python train.py --n_layer=10 --d_model=192 --n_head=6 --n_kv_head=6 --head_dim=32 --d_mlp=768 --vocab_size=2048 --activation="gelu" --norm="layernorm" --norm_place="pre" --norm_eps=1e-05 --positions="learned" --qk_norm=false --attn_scale=0.177 --bias="none" --tie_embeddings=true --parallel_block=false --init="normal" --init_std_qkv=0.0469 --init_std_o=0.0583 --init_std_up=0.0672 --init_std_down=0.0672 --optimizer="soap_variant" --lr=0.00883 --weight_decay=0.0 --lr_head=0.00915 --grad_clip=0.5 --warmup_steps=200 --schedule="wsd" --decay_fraction=1.0 --decay_shape="linear" --final_lr_fraction=0.0 --batch_tokens=32768 --seq_len=1024 --doc_mask=false --train_tokens=149300000 --steps=4557 --dataset="wikipedia_en"
Each number is 50 + 15 x the weight over its row's rms, rounded and kept within 0 to 99. Layers, rows and columns count from 0. The size before them is the row's rms in percent of the matrix's.

# down: layer 4 MLP down (transposed), 768x192, rms 0.0672, rows 217-269, columns 0-63
# up: layer 4 MLP up, 768x192, rms 0.0671, rows 218-269, columns 0-63
down217 088:32 37 79 63 50 42 43 66 28 45 57 22 56 30 69 75 59 28 50 55 62 63 58 63 49 62 46 46 50 59 33 39 49 32 61 67 50 61 49 55 66 76 47 27 58 70 74 33 57 27 66 59 36 47 37 64 59 57 60 72 50 38 24 49
up218 100:38 55 51 56 68 48 53 26 24 17 51 63 50 81 48 60 47 49 60 45 46 73 56 28 70 30 69 25 17 64 51 88 69 48 44 22 39 45 49 51 53 34 39 60 65 54 46 28 46 44 48 46 94 40 30 71 62 37 73 70 55 68 45 62
down218 097:53 54 39 42 42 57 52 64 30 21 38 53 47 46 44 64 45 39 39 05 55 40 40 67 58 61 57 63 60 62 81 57 73 58 32 87 65 55 41 66 50 59 63 75 49 50 70 34 58 49 60 16 70 69 60 43 52 73 43 17 52 35 17 43
up219 090:75 58 46 42 26 57 69 50 50 47 53 59 60 70 59 57 29 57 42 43 40 45 39 67 72 41 51 32 54 46 34 43 47 44 12 41 55 36 79 20 62 46 68 52 41 59 34 59 61 30 49 44 74 74 52 33 43 80 83 59 57 55 30 47
down219 087:64 44 68 64 58 53 72 62 82 25 16 26 34 44 50 43 47 63 47 32 22 57 71 63 80 27 40 62 37 22 64 58 56 51 25 53 46 48 50 34 53 45 58 62 42 90 52 68 29 38 60 32 47 15 49 81 55 59 65 71 70 24 29 46
up220 094:71 44 53 30 49 27 59 64 48 24 39 64 46 29 58 36 24 61 47 41 40 33 55 68 44 85 73 66 39 67 25 33 51 43 52 36 42 57 70 28 71 56 31 28 31 82 17 31 52 24 57 48 53 71 39 41 68 19 62 50 60 59 42 71
down220 098:38 35 65 61 35 90 40 80 47 42 81 51 71 63 50 57 50 31 44 62 67 64 35 54 57 74 49 18 44 47 60 80 49 48 34 56 63 69 57 74 48 56 56 37 37 56 64 11 63 65 68 45 40 46 53 58 69 61 44 62 44 34 15 47
up221 103:67 30 52 39 59 48 35 73 41 53 44 42 46 62 33 57 35 37 78 32 36 65 50 50 74 55 39 09 56 29 40 29 45 55 57 33 66 25 36 39 59 42 43 32 22 70 37 38 57 58 51 42 41 53 44 53 35 66 35 39 31 28 56 54
down221 111:48 37 40 31 59 33 58 54 45 59 38 07 51 74 40 80 42 40 62 85 70 44 68 60 64 60 59 59 31 56 52 68 79 47 35 53 50 27 23 63 40 79 76 58 57 55 27 26 41 65 64 47 51 70 43 63 48 19 38 85 38 25 57 66
up222 098:43 50 65 43 15 58 47 62 70 47 28 83 42 38 69 56 44 38 36 58 46 41 64 42 31 75 55 51 70 45 42 56 36 33 48 46 68 69 39 40 52 45 34 71 58 60 54 53 45 37 52 55 54 57 25 58 32 58 64 58 70 54 46 85
down222 086:58 09 37 52 49 72 57 45 46 40 39 27 83 66 20 30 45 38 44 63 47 33 47 74 52 48 49 55 63 56 49 69 47 56 29 42 48 38 45 57 61 37 49 27 38 79 60 54 65 41 31 37 16 55 62 47 68 31 36 36 59 64 49 34
up223 097:45 52 44 65 73 59 52 52 28 38 59 23 44 36 61 62 64 42 60 62 62 67 45 23 67 80 56 40 43 26 40 60 34 32 34 67 72 33 55 34 65 36 31 57 44 33 30 67 71 53 42 31 59 42 40 44 70 26 41 44 51 60 63 56
down223 101:40 57 43 77 57 52 51 44 60 72 39 84 70 48 57 34 39 47 69 59 78 79 50 58 69 58 48 61 32 50 56 48 53 87 36 39 74 32 70 15 50 49 32 64 28 35 42 63 55 47 51 32 62 52 54 48 56 30 39 48 49 46 68 58
up224 102:60 55 61 49 59 58 61 48 31 45 61 59 37 59 46 48 36 37 40 61 80 60 62 58 51 82 51 71 43 54 47 42 33 52 33 51 32 60 51 46 31 50 73 39 42 91 28 71 61 25 51 56 25 30 75 43 59 80 59 41 94 39 50 56
down224 111:54 66 38 70 49 39 40 68 25 21 31 30 64 30 57 13 63 61 16 82 66 61 63 62 41 64 56 50 65 64 58 48 23 51 39 68 49 47 53 65 39 61 57 60 67 47 57 35 76 40 26 44 39 43 37 55 36 36 70 81 53 36 54 46
up225 103:50 60 41 74 56 71 52 29 26 43 54 65 49 42 82 57 69 45 53 76 53 49 54 60 66 64 53 41 57 58 49 70 39 61 53 70 43 30 38 41 58 56 42 67 54 41 39 62 48 55 37 16 52 47 35 51 25 65 67 50 42 50 31 65
down225 107:53 53 36 57 40 30 49 69 44 66 64 34 35 47 64 26 71 59 41 71 69 47 58 65 47 53 62 42 43 60 56 41 48 64 67 88 63 52 34 48 31 31 40 15 14 61 67 66 55 51 53 21 49 60 31 34 47 59 51 47 42 20 47 52
up226 106:09 61 77 78 34 46 72 56 51 43 47 38 64 42 38 52 49 65 37 59 46 79 51 56 77 75 67 49 47 64 60 36 51 45 53 50 76 20 77 78 59 58 29 61 47 47 31 54 59 62 37 60 39 34 15 83 51 58 46 55 78 44 34 29
down226 107:60 55 51 14 51 43 47 53 53 48 69 43 55 70 31 71 42 38 54 35 69 41 75 72 49 76 45 49 36 32 24 11 51 63 56 48 48 36 28 38 70 57 63 48 57 62 46 68 54 39 38 20 63 27 79 38 45 47 54 49 26 38 33 55
up227 090:44 61 50 58 44 71 63 22 41 54 42 67 54 31 45 53 42 32 39 71 52 62 18 67 42 36 75 36 34 34 52 53 50 52 46 41 31 56 48 42 27 38 30 63 55 48 44 48 51 30 41 61 72 63 47 58 57 57 41 53 31 42 45 72
down227 090:60 31 50 41 64 21 24 53 30 53 71 47 34 72 23 46 49 50 38 31 63 38 72 57 59 24 36 51 44 43 40 59 55 39 42 52 51 52 53 62 55 41 20 48 42 78 59 62 32 45 67 36 51 31 48 41 65 14 64 59 63 48 83 28
up228 087:55 21 70 29 35 49 33 16 63 46 58 43 35 44 51 43 42 45 15 32 75 55 38 55 55 36 49 55 52 50 30 54 56 48 44 45 58 60 55 36 51 55 79 45 19 48 26 44 43 27 34 53 42 61 57 53 47 44 45 56 47 81 60 44
down228 091:39 14 52 73 60 33 68 67 32 52 39 26 49 38 51 46 57 53 43 70 50 56 56 59 62 76 45 29 54 55 78 68 38 51 56 79 73 30 74 53 38 49 35 47 43 66 45 56 60 72 47 29 49 58 49 49 54 73 78 51 69 34 57 73
up229 104:46 60 46 56 69 40 52 37 64 49 49 34 43 43 72 71 40 56 35 56 53 20 50 69 51 48 40 49 66 36 61 63 57 62 48 61 51 57 64 32 64 41 48 53 60 54 74 54 92 45 59 49 41 46 30 80 53 58 42 59 49 54 35 25
down229 103:24 38 79 37 46 51 39 36 67 56 29 77 54 59 52 26 34 66 54 74 36 50 54 39 70 41 62 70 50 54 52 41 50 28 52 46 39 38 66 53 61 79 47 44 49 53 71 21 38 16 47 49 45 68 71 39 67 90 52 28 42 88 46 64
up230 098:86 52 24 28 58 50 73 35 43 57 42 51 64 63 41 59 44 52 32 50 51 48 46 68 80 54 78 53 33 54 42 34 33 43 33 51 76 42 41 56 44 39 11 62 48 26 36 42 75 41 54 36 58 72 42 73 40 66 62 63 48 14 59 68
down230 102:54 43 23 46 44 43 44 36 42 32 59 82 27 66 45 45 66 53 45 73 61 51 16 66 45 47 41 46 66 40 41 51 40 46 48 38 39 51 50 37 69 48 60 46 68 57 41 51 63 66 32 68 24 80 43 67 46 57 44 06 58 46 77 73
up231 099:71 52 46 57 80 47 65 48 37 18 64 24 31 59 45 40 52 46 31 53 53 69 39 41 49 67 32 54 43 50 51 46 60 52 43 44 60 61 61 53 54 52 61 41 48 62 80 39 61 55 70 64 88 38 56 48 16 31 49 38 18 49 70 59
down231 094:53 39 59 56 06 38 23 35 64 65 31 41 59 41 58 46 92 43 34 50 61 58 80 31 41 38 64 67 36 70 38 41 47 49 51 31 17 60 36 39 55 39 45 19 46 76 30 67 61 40 56 51 45 50 28 30 66 60 61 62 51 49 45 20
up232 111:52 81 40 19 34 72 39 29 44 33 74 76 52 33 47 63 48 47 45 55 31 35 52 41 59 52 63 68 92 53 54 74 57 75 49 80 67 54 62 58 35 54 38 19 50 23 29 37 26 66 69 42 67 51 60 60 36 44 56 58 56 50 62 21
down232 102:50 62 61 53 80 59 49 60 61 45 57 52 76 57 52 48 59 48 48 75 77 61 77 41 49 57 48 26 45 49 58 41 50 64 37 62 51 60 44 42 81 47 63 68 53 88 50 78 66 42 87 43 39 34 40 52 75 51 60 54 56 63 05 48
up233 101:47 51 62 63 33 38 66 73 57 50 49 38 75 71 58 99 59 48 41 54 50 37 66 35 81 28 59 51 42 47 75 56 60 38 45 72 85 32 31 79 44 47 48 52 63 52 27 50 80 58 45 39 27 59 46 58 37 31 48 50 50 66 42 39
down233 102:49 40 38 56 38 69 48 57 41 76 52 31 39 26 42 34 75 64 23 60 53 69 46 54 29 32 38 61 30 48 36 51 61 52 62 14 36 54 46 40 46 59 39 46 54 34 36 54 43 46 39 42 48 59 56 65 30 35 24 31 45 73 80 79
up234 092:62 51 54 66 13 45 25 48 72 45 55 51 57 48 58 32 09 51 44 60 44 44 81 60 47 46 37 50 48 53 49 44 41 56 60 49 72 36 66 83 63 52 21 41 51 57 45 44 44 47 55 52 63 55 79 56 25 51 39 55 55 58 62 57
down234 090:07 32 25 51 73 64 58 54 42 32 62 39 42 49 67 56 50 26 25 49 61 55 60 64 13 50 57 62 61 43 37 43 46 52 43 72 49 69 27 55 36 54 55 61 34 38 61 45 50 60 61 17 64 68 55 38 70 62 74 35 44 54 27 33
up235 096:45 49 77 31 59 33 41 74 58 24 69 47 72 37 64 45 74 38 72 68 53 57 58 51 47 72 35 39 41 55 27 36 65 74 45 61 27 52 67 64 58 24 40 25 71 21 12 56 48 54 70 34 90 51 40 46 40 44 65 58 63 34 45 43
down235 094:58 37 46 39 63 45 60 36 59 67 28 65 29 51 60 27 38 86 49 44 56 43 43 22 59 42 69 49 46 59 74 70 63 38 64 38 52 31 25 63 28 66 28 54 40 56 77 68 85 38 45 69 72 43 55 51 40 47 34 29 58 59 58 36
up236 102:44 40 17 31 58 46 60 34 69 51 46 68 27 53 48 68 56 81 38 56 23 46 73 65 63 63 48 47 69 58 71 52 47 66 46 61 24 27 40 58 58 38 46 59 49 31 53 41 18 46 50 58 39 44 50 35 67 15 51 16 35 38 42 41
down236 108:36 50 56 56 51 77 37 49 45 59 72 48 64 64 53 46 56 75 48 70 87 65 83 34 32 57 32 61 58 41 41 51 31 55 30 57 58 35 53 61 52 66 70 41 44 33 37 51 27 42 62 32 61 40 57 76 39 18 59 43 46 43 54 58
up237 097:57 56 24 45 35 29 79 27 50 37 44 60 47 52 57 39 64 26 45 25 53 48 35 57 64 54 35 29 65 62 60 67 32 28 48 39 52 82 99 28 44 42 72 42 24 40 38 52 48 64 29 39 61 88 41 66 45 40 57 49 55 46 54 51
down237 077:66 29 77 44 60 36 31 59 43 31 39 38 47 68 50 48 50 56 72 52 28 47 72 66 48 39 65 86 39 59 43 34 55 48 49 58 73 44 00 51 49 31 33 57 51 65 41 31 20 44 57 63 50 08 64 53 50 51 52 55 57 45 44 67
up238 108:54 53 59 35 64 66 68 50 61 47 35 47 60 37 24 43 56 35 78 40 76 56 67 33 47 84 43 56 45 41 18 36 42 61 55 65 45 26 16 66 68 53 42 55 57 49 49 34 47 60 58 45 52 50 21 49 29 27 51 57 52 39 49 56
down238 111:43 54 49 66 35 47 36 50 22 42 42 51 67 45 68 22 37 52 22 52 43 64 44 57 89 28 27 23 51 68 27 48 61 41 56 84 35 56 73 35 82 76 44 45 54 44 65 48 43 45 54 81 63 56 62 55 50 84 40 58 54 87 68 36
up239 093:51 41 52 24 32 45 47 59 73 36 64 71 60 62 32 55 33 48 38 52 46 98 57 36 46 27 62 44 48 66 81 45 45 74 52 44 43 55 55 45 42 80 43 48 39 58 37 63 53 60 62 28 28 69 56 41 68 50 27 50 33 44 39 39
down239 098:41 50 83 71 38 21 32 76 47 55 67 34 10 39 40 54 50 53 49 60 39 65 53 31 47 73 57 78 64 35 62 42 60 42 36 55 22 55 56 45 40 69 48 36 76 36 24 78 57 38 59 66 48 22 55 48 29 35 51 60 32 59 49 32
up240 104:33 22 42 37 41 71 59 64 51 27 55 69 66 40 32 31 34 49 33 48 39 65 26 71 31 73 42 61 56 49 62 51 55 42 54 81 33 51 44 50 47 37 45 55 46 43 12 49 47 40 61 66 68 53 52 27 40 35 68 79 62 56 58 51
down240 097:48 64 25 61 26 46 41 21 43 45 42 26 35 22 57 28 41 25 62 46 50 62 63 37 47 59 60 39 72 41 38 53 43 80 61 57 50 44 43 41 45 53 35 56 33 62 19 62 54 34 67 25 48 37 49 66 58 57 51 54 45 37 59 43
up241 104:39 29 62 53 56 48 37 71 29 43 50 38 58 51 40 55 47 45 51 54 60 29 47 55 56 57 74 21 39 43 32 63 21 56 67 47 78 40 70 58 32 42 46 30 26 55 36 34 15 49 60 45 63 48 69 55 73 52 59 29 43 63 31 24
down241 104:70 54 28 56 55 49 55 22 32 72 72 57 66 33 65 42 71 65 74 42 42 45 59 41 44 42 56 41 64 38 71 38 82 45 45 01 66 49 26 36 63 35 76 58 37 45 67 46 45 56 33 70 47 66 43 55 47 50 50 45 74 51 67 36
up242 110:51 51 49 59 34 46 69 57 57 66 59 58 47 64 35 73 31 37 71 55 45 34 42 52 65 33 58 58 36 52 66 57 36 70 30 63 43 28 62 63 57 52 81 52 35 59 47 55 38 67 23 32 47 33 42 62 49 62 65 41 66 32 25 42
down242 108:60 40 53 30 73 53 42 61 32 44 51 46 61 40 34 58 50 30 75 66 72 36 58 74 38 40 55 52 35 60 39 38 53 26 42 75 22 49 06 45 69 44 59 64 48 45 43 54 30 24 42 36 79 61 61 53 47 54 69 85 41 43 42 49
up243 097:64 50 24 45 39 47 46 47 48 36 78 48 75 55 27 42 33 59 16 54 54 45 50 38 54 36 32 57 60 44 53 57 53 69 45 32 41 56 72 27 51 39 39 63 37 53 45 43 56 39 60 81 69 52 78 54 85 28 63 50 51 46 48 49
down243 098:44 59 39 50 37 45 62 24 51 89 36 60 40 25 77 20 25 47 76 57 41 52 70 38 38 47 32 36 39 14 39 33 53 22 46 56 52 26 26 52 48 62 67 65 80 69 54 63 44 49 20 24 48 52 43 39 43 74 46 72 54 42 54 40
up244 104:54 33 39 54 48 44 48 29 52 66 50 81 43 40 35 52 46 62 31 59 44 53 37 55 62 41 59 03 49 33 54 68 55 42 16 38 60 53 30 57 67 32 69 62 39 66 57 55 18 58 54 64 42 53 43 47 70 17 40 13 34 66 45 55
down244 100:30 79 59 49 55 38 71 54 40 23 46 74 54 43 49 30 47 53 74 53 50 69 62 60 44 45 58 80 07 30 33 53 67 52 49 76 62 32 31 32 45 88 46 54 21 66 65 72 61 37 58 38 39 76 32 49 68 25 37 25 55 42 72 47
up245 120:50 61 56 27 66 78 43 31 59 37 70 43 30 35 70 25 65 35 58 56 41 45 56 43 44 53 48 27 36 34 45 62 50 58 67 70 67 54 68 80 43 37 15 52 62 21 35 24 69 43 15 35 49 37 53 43 58 53 59 49 46 75 45 82
down245 109:43 66 67 68 58 87 62 60 62 69 32 66 67 69 45 57 51 45 58 69 56 71 49 49 32 56 46 77 43 70 56 63 49 40 64 61 58 47 40 74 42 54 46 81 67 49 60 32 45 56 63 37 39 43 75 59 42 62 63 24 63 65 54 57
up246 100:46 79 57 61 36 74 24 56 53 53 64 56 39 30 65 50 51 58 56 63 41 70 33 55 34 78 32 46 44 35 35 62 84 13 52 54 51 71 36 22 54 67 39 55 55 38 52 42 21 44 55 80 38 68 71 52 79 40 49 47 59 50 46 50
down246 101:78 38 40 43 66 45 34 41 51 35 43 69 23 49 49 25 53 78 65 76 43 55 45 39 81 71 62 55 52 42 76 63 55 46 27 43 49 49 66 69 56 28 45 41 48 59 67 38 68 51 57 76 45 62 46 67 31 38 44 24 65 52 81 74
up247 092:45 44 61 66 49 38 47 35 51 46 64 53 81 68 68 18 62 60 52 62 63 34 36 54 63 61 66 53 79 45 44 49 30 79 14 34 60 46 19 61 51 42 40 71 48 68 49 33 45 42 64 38 46 60 58 64 31 41 36 18 47 50 54 58
down247 104:51 61 52 66 38 40 60 40 79 43 60 55 61 59 57 57 19 56 56 37 33 57 45 40 67 19 69 37 45 69 68 53 55 43 52 70 44 42 22 47 23 37 69 23 51 39 56 57 65 53 39 64 31 49 60 33 62 69 60 50 59 71 47 34
up248 091:60 57 50 53 53 86 52 47 63 22 40 69 44 41 42 24 49 70 31 43 38 30 52 35 29 49 53 59 58 45 28 32 37 50 72 41 39 61 41 77 59 41 16 46 48 49 47 34 58 40 42 21 41 51 46 70 55 44 32 23 06 69 36 62
down248 084:51 36 44 50 49 44 85 48 43 66 53 46 53 39 48 69 41 34 22 61 22 69 68 66 69 55 59 40 24 65 59 33 37 58 31 63 70 47 33 42 32 37 66 50 79 58 49 62 47 49 27 43 35 78 41 30 41 43 06 59 52 41 42 47
up249 103:86 48 61 33 68 23 30 40 53 45 69 50 35 23 58 23 47 45 37 86 33 41 66 46 39 47 34 76 51 29 76 45 61 32 50 30 57 01 37 50 39 56 74 54 46 80 56 40 64 54 53 60 50 61 29 67 52 40 55 69 61 36 43 42
down249 105:50 44 25 71 51 53 73 38 57 61 35 44 65 46 79 37 48 41 73 24 32 31 44 70 23 63 58 53 45 56 53 68 37 57 54 57 48 54 76 71 39 56 32 49 62 44 36 42 44 46 58 50 79 51 76 79 50 78 45 60 59 65 62 57
up250 114:39 40 40 51 38 55 34 57 33 12 20 45 57 43 66 20 49 48 67 26 66 28 42 66 57 45 65 23 56 82 31 23 63 56 34 60 34 60 63 53 43 53 19 36 66 54 46 70 60 44 64 39 65 49 34 56 22 59 64 54 47 57 58 45
down250 109:36 47 28 26 57 45 54 49 41 43 34 49 37 32 45 21 62 51 41 44 29 56 19 52 37 36 40 32 60 44 64 63 47 34 53 40 70 68 65 33 53 60 61 35 82 61 22 71 48 72 43 64 52 50 37 65 71 51 52 55 52 84 67 57
up251 095:52 67 43 41 61 32 50 45 18 29 81 51 45 47 40 50 62 75 28 65 46 48 45 38 22 59 42 71 51 38 75 71 59 67 53 54 31 40 23 19 65 65 45 30 25 68 21 46 41 69 71 47 65 46 50 51 22 54 65 46 40 58 69 59
down251 097:35 65 38 43 45 48 47 55 66 60 53 59 40 54 45 40 31 58 46 63 67 38 51 35 54 40 26 41 68 42 39 41 51 53 68 55 60 78 79 56 60 38 60 79 55 45 54 46 69 05 52 40 68 79 74 60 62 62 39 70 52 29 35 31
up252 104:57 46 38 46 40 68 32 44 41 52 34 80 54 46 43 28 56 64 68 64 54 51 14 32 28 39 65 49 64 38 59 57 33 70 51 46 79 82 60 44 62 51 40 67 44 40 36 81 38 55 66 54 02 46 35 75 74 60 62 58 59 40 37 38
down252 097:44 39 58 63 38 50 50 77 25 50 80 49 53 42 33 44 50 41 45 46 61 73 51 71 64 50 67 67 59 46 31 30 48 57 61 43 56 25 55 49 31 47 48 09 68 49 71 71 56 23 29 39 68 49 58 59 53 52 54 43 38 49 27 40
up253 103:62 70 48 60 45 49 27 33 55 36 36 99 54 55 61 40 43 37 47 42 49 47 48 38 59 38 65 34 87 41 63 76 52 43 46 66 55 65 39 61 44 36 61 35 34 58 25 70 58 60 33 42 23 36 40 55 66 47 51 33 42 59 41 51
down253 104:50 61 35 60 47 32 56 71 51 36 39 68 44 36 52 44 43 41 55 30 55 46 42 45 67 29 40 55 54 48 34 68 68 56 33 70 62 67 90 73 47 35 57 74 63 72 39 76 39 60 58 67 54 51 39 51 69 54 60 34 44 68 61 35
up254 090:49 47 17 58 46 63 48 29 43 47 61 53 36 52 31 42 56 28 36 53 52 24 29 67 73 64 44 57 32 21 49 21 45 80 47 62 50 53 71 49 17 51 54 33 35 62 46 49 41 69 56 43 39 45 59 40 47 38 30 62 23 67 59 93
down254 095:28 31 69 99 61 39 24 56 51 59 54 56 42 55 40 41 71 41 66 43 29 76 21 54 10 55 38 31 51 43 61 53 72 71 56 53 45 59 44 52 53 57 49 71 25 44 77 67 76 60 67 36 56 48 51 61 50 41 60 32 29 24 34 67
up255 089:27 38 39 51 66 70 44 41 34 43 43 53 13 38 28 32 59 58 25 45 45 31 59 50 44 63 43 34 55 68 61 45 30 59 34 44 54 52 36 77 61 48 74 61 43 16 33 46 50 73 47 53 68 11 72 56 18 53 64 60 75 55 72 56
down255 095:27 63 51 45 44 25 43 68 54 70 28 37 51 71 52 53 20 56 64 39 52 44 80 61 52 40 31 43 39 65 57 57 63 47 48 42 40 46 67 27 78 53 14 61 67 60 51 59 56 44 65 24 28 48 41 31 54 47 38 24 24 40 65 21
up256 108:52 45 38 71 39 44 50 69 33 34 34 36 24 37 51 67 64 41 71 46 71 37 15 60 50 53 65 46 33 57 68 46 73 55 76 50 48 38 55 41 45 49 47 55 39 30 54 31 78 58 35 51 80 69 73 54 59 53 17 34 35 41 43 29
down256 096:38 45 45 45 45 39 40 45 54 67 55 28 53 51 47 42 33 35 41 72 29 41 58 76 46 34 52 71 49 44 43 88 31 67 39 41 78 40 56 83 66 90 49 68 59 47 37 42 47 41 79 51 55 55 63 27 50 32 52 57 49 50 70 70
up257 106:47 45 65 23 43 30 69 20 38 44 62 44 34 45 56 54 47 37 56 62 66 22 68 40 43 43 84 37 49 19 68 33 56 57 59 66 46 54 43 52 55 52 26 33 46 47 47 28 52 45 45 65 58 68 72 06 41 61 51 48 34 57 26 49
down257 108:61 51 49 76 76 65 44 52 32 32 51 54 34 98 45 48 34 35 33 35 85 50 36 63 36 63 36 30 51 22 43 67 36 69 52 57 45 66 44 53 55 51 59 39 31 51 34 44 53 50 48 27 60 53 55 49 76 53 49 38 49 34 47 31
up258 090:34 43 25 27 71 54 88 28 68 74 28 50 59 52 54 51 37 61 35 25 41 43 42 56 55 40 49 32 19 41 55 31 58 52 52 49 54 39 63 62 31 43 46 53 58 34 50 54 20 57 50 56 48 62 24 52 38 43 33 34 83 49 68 67
down258 088:76 57 84 58 68 41 24 45 57 56 60 55 49 53 64 62 23 45 70 48 57 28 68 42 45 26 46 67 65 74 37 54 56 57 20 59 58 69 33 35 53 61 51 32 70 35 47 55 68 39 44 69 63 32 45 22 49 73 61 69 25 46 57 32
up259 099:50 42 46 58 50 41 34 62 51 51 45 62 49 84 75 60 74 49 57 56 55 43 42 48 32 43 36 38 38 63 47 50 49 67 48 43 78 64 43 33 78 46 46 61 52 51 59 56 61 46 55 39 68 33 48 52 45 45 68 58 70 56 63 64
down259 098:76 38 51 29 54 56 40 36 61 70 34 62 70 44 40 40 53 53 52 35 44 54 48 50 65 42 70 63 62 73 50 46 59 51 68 70 53 65 51 47 43 67 54 48 69 57 70 57 61 58 23 47 47 71 61 31 48 72 45 47 27 53 64 16
up260 087:39 50 61 60 64 78 48 58 46 73 35 52 66 48 50 47 29 67 54 51 54 54 43 57 67 64 33 60 23 39 53 21 65 70 49 27 66 63 77 49 83 44 56 47 49 13 44 68 41 63 75 75 63 49 54 31 32 61 73 66 72 48 65 48
down260 085:64 42 55 40 45 64 45 60 59 57 36 23 70 63 58 62 55 44 37 40 43 40 45 36 44 54 48 26 27 44 47 62 56 60 67 41 76 62 51 52 55 40 80 62 70 72 70 29 54 32 54 49 64 54 39 61 50 61 44 47 15 24 48 42
up261 101:36 38 57 52 30 33 32 59 47 22 48 20 43 46 64 48 59 53 84 56 13 62 53 78 37 64 40 43 66 69 46 57 41 50 38 53 60 41 60 48 46 38 23 45 43 53 24 82 63 63 58 31 69 50 37 08 51 54 58 67 48 76 51 38
down261 097:48 55 55 62 40 21 31 52 56 42 63 39 47 57 62 78 47 42 65 84 47 52 47 69 66 57 59 30 48 34 65 53 30 52 71 49 68 62 09 70 52 56 48 63 72 43 25 40 56 31 38 79 20 45 60 59 44 49 64 48 64 61 50 28
up262 112:63 56 68 58 53 67 37 42 69 28 25 49 31 62 49 62 48 81 31 50 45 46 23 41 25 57 24 69 80 41 51 45 48 54 28 59 74 38 53 83 46 85 35 40 53 32 51 47 77 57 51 68 32 53 78 79 32 73 43 70 51 32 39 43
down262 100:46 18 35 37 39 55 46 71 53 60 38 49 49 64 58 74 54 35 54 47 56 78 50 41 59 38 57 44 56 33 28 53 46 52 43 31 30 21 64 73 28 61 51 37 50 50 87 56 64 73 49 36 60 60 40 58 68 46 53 61 65 39 51 45
up263 101:33 51 57 43 27 34 54 60 16 22 60 75 47 54 46 72 49 43 06 65 54 31 16 70 42 61 25 32 68 14 54 62 50 64 62 42 44 38 49 51 73 44 68 47 58 20 56 66 74 42 63 44 45 41 56 62 45 47 57 59 47 99 41 67
down263 111:64 49 47 59 57 74 40 95 52 43 64 54 23 50 31 37 45 42 74 32 57 42 45 47 27 31 38 63 38 55 42 40 65 55 39 47 42 57 59 52 51 05 72 41 79 29 52 81 42 42 46 70 57 37 34 61 51 47 24 39 43 63 43 64
up264 090:49 44 65 55 48 40 33 47 53 41 39 54 43 55 55 46 44 69 39 76 45 32 52 89 36 50 48 32 53 55 47 78 45 50 53 47 63 35 45 51 44 57 54 66 43 74 78 58 64 45 58 73 58 46 56 61 62 53 63 70 60 53 10 66
down264 102:53 53 62 72 58 68 65 52 54 72 45 65 58 44 68 44 78 43 54 37 45 42 40 18 49 50 40 69 46 56 49 14 51 50 62 41 58 57 49 57 48 43 35 36 56 37 34 66 42 53 34 45 33 69 65 60 49 32 35 40 63 70 60 43
up265 104:53 27 52 58 69 28 96 31 16 63 47 30 36 25 28 42 64 69 26 47 32 69 39 80 53 61 53 53 30 60 39 55 49 35 42 34 67 40 39 54 50 38 55 20 39 40 32 45 80 58 56 32 41 27 66 29 74 53 58 44 65 76 32 61
down265 099:45 54 68 47 44 34 35 68 58 80 66 43 33 32 41 55 64 23 62 99 52 45 64 39 30 49 66 85 78 61 44 42 62 42 59 34 45 36 16 34 54 55 53 47 34 26 47 42 72 43 56 40 60 51 74 54 72 78 49 67 68 55 32 22
up266 105:54 54 42 47 50 32 56 18 37 18 39 17 42 31 53 60 44 54 47 58 68 08 47 75 24 53 65 70 59 32 61 44 61 57 65 49 52 57 53 65 59 50 71 76 28 41 41 49 60 55 73 29 47 45 70 57 59 40 45 81 41 64 47 29
down266 107:57 40 55 54 42 15 26 85 58 43 81 60 42 40 52 46 49 66 67 62 69 61 44 60 78 70 63 37 52 49 32 59 52 42 24 81 51 36 38 32 50 53 21 45 53 48 55 73 62 82 24 64 51 72 48 57 45 55 70 05 33 57 22 59
up267 102:87 19 29 67 46 46 44 65 51 50 59 60 30 43 53 42 65 49 25 41 30 57 41 63 39 36 33 33 49 48 66 64 49 69 58 62 62 45 37 67 37 69 36 28 54 66 44 57 69 66 67 31 51 53 47 74 55 47 48 56 47 38 40 46
down267 107:62 42 44 42 52 63 49 42 49 58 59 51 41 50 59 20 74 53 64 42 33 56 64 60 72 53 53 48 45 47 73 65 22 63 68 39 36 62 88 11 55 46 51 37 57 70 83 71 45 51 55 47 44 49 48 55 84 25 53 66 86 72 67 47
up268 090:49 63 51 55 47 55 50 34 69 69 81 61 46 68 31 40 48 42 36 47 65 26 61 45 57 16 42 60 31 74 35 87 80 74 45 66 40 44 58 63 60 27 34 41 75 33 53 46 47 42 34 34 61 39 48 49 47 47 66 40 37 65 53 53
down268 088:49 40 72 38 47 32 82 25 50 26 50 22 46 53 79 43 69 61 76 53 49 55 63 58 76 58 54 53 75 33 53 23 26 44 54 26 30 56 33 42 55 56 50 76 68 44 65 23 45 61 23 48 37 75 37 64 49 40 41 66 40 69 61 76
up269 105:61 35 62 32 80 57 70 52 41 17 64 67 73 38 46 46 46 30 40 37 61 70 56 40 38 23 49 76 28 42 65 37 28 88 34 34 51 85 80 56 70 43 52 56 60 46 64 66 40 66 54 37 31 38 59 76 28 49 66 40 34 70 39 52
down269 104:22 43 54 48 38 85 46 67 79 58 65 27 32 66 53 70 41 31 48 69 38 27 43 68 57 47 45 61 71 33 54 53 54 53 49 38 37 48 71 60 77 47 58 39 30 46 47 49 42 43 28 43 61 68 76 56 72 49 53 48 66 58 54 64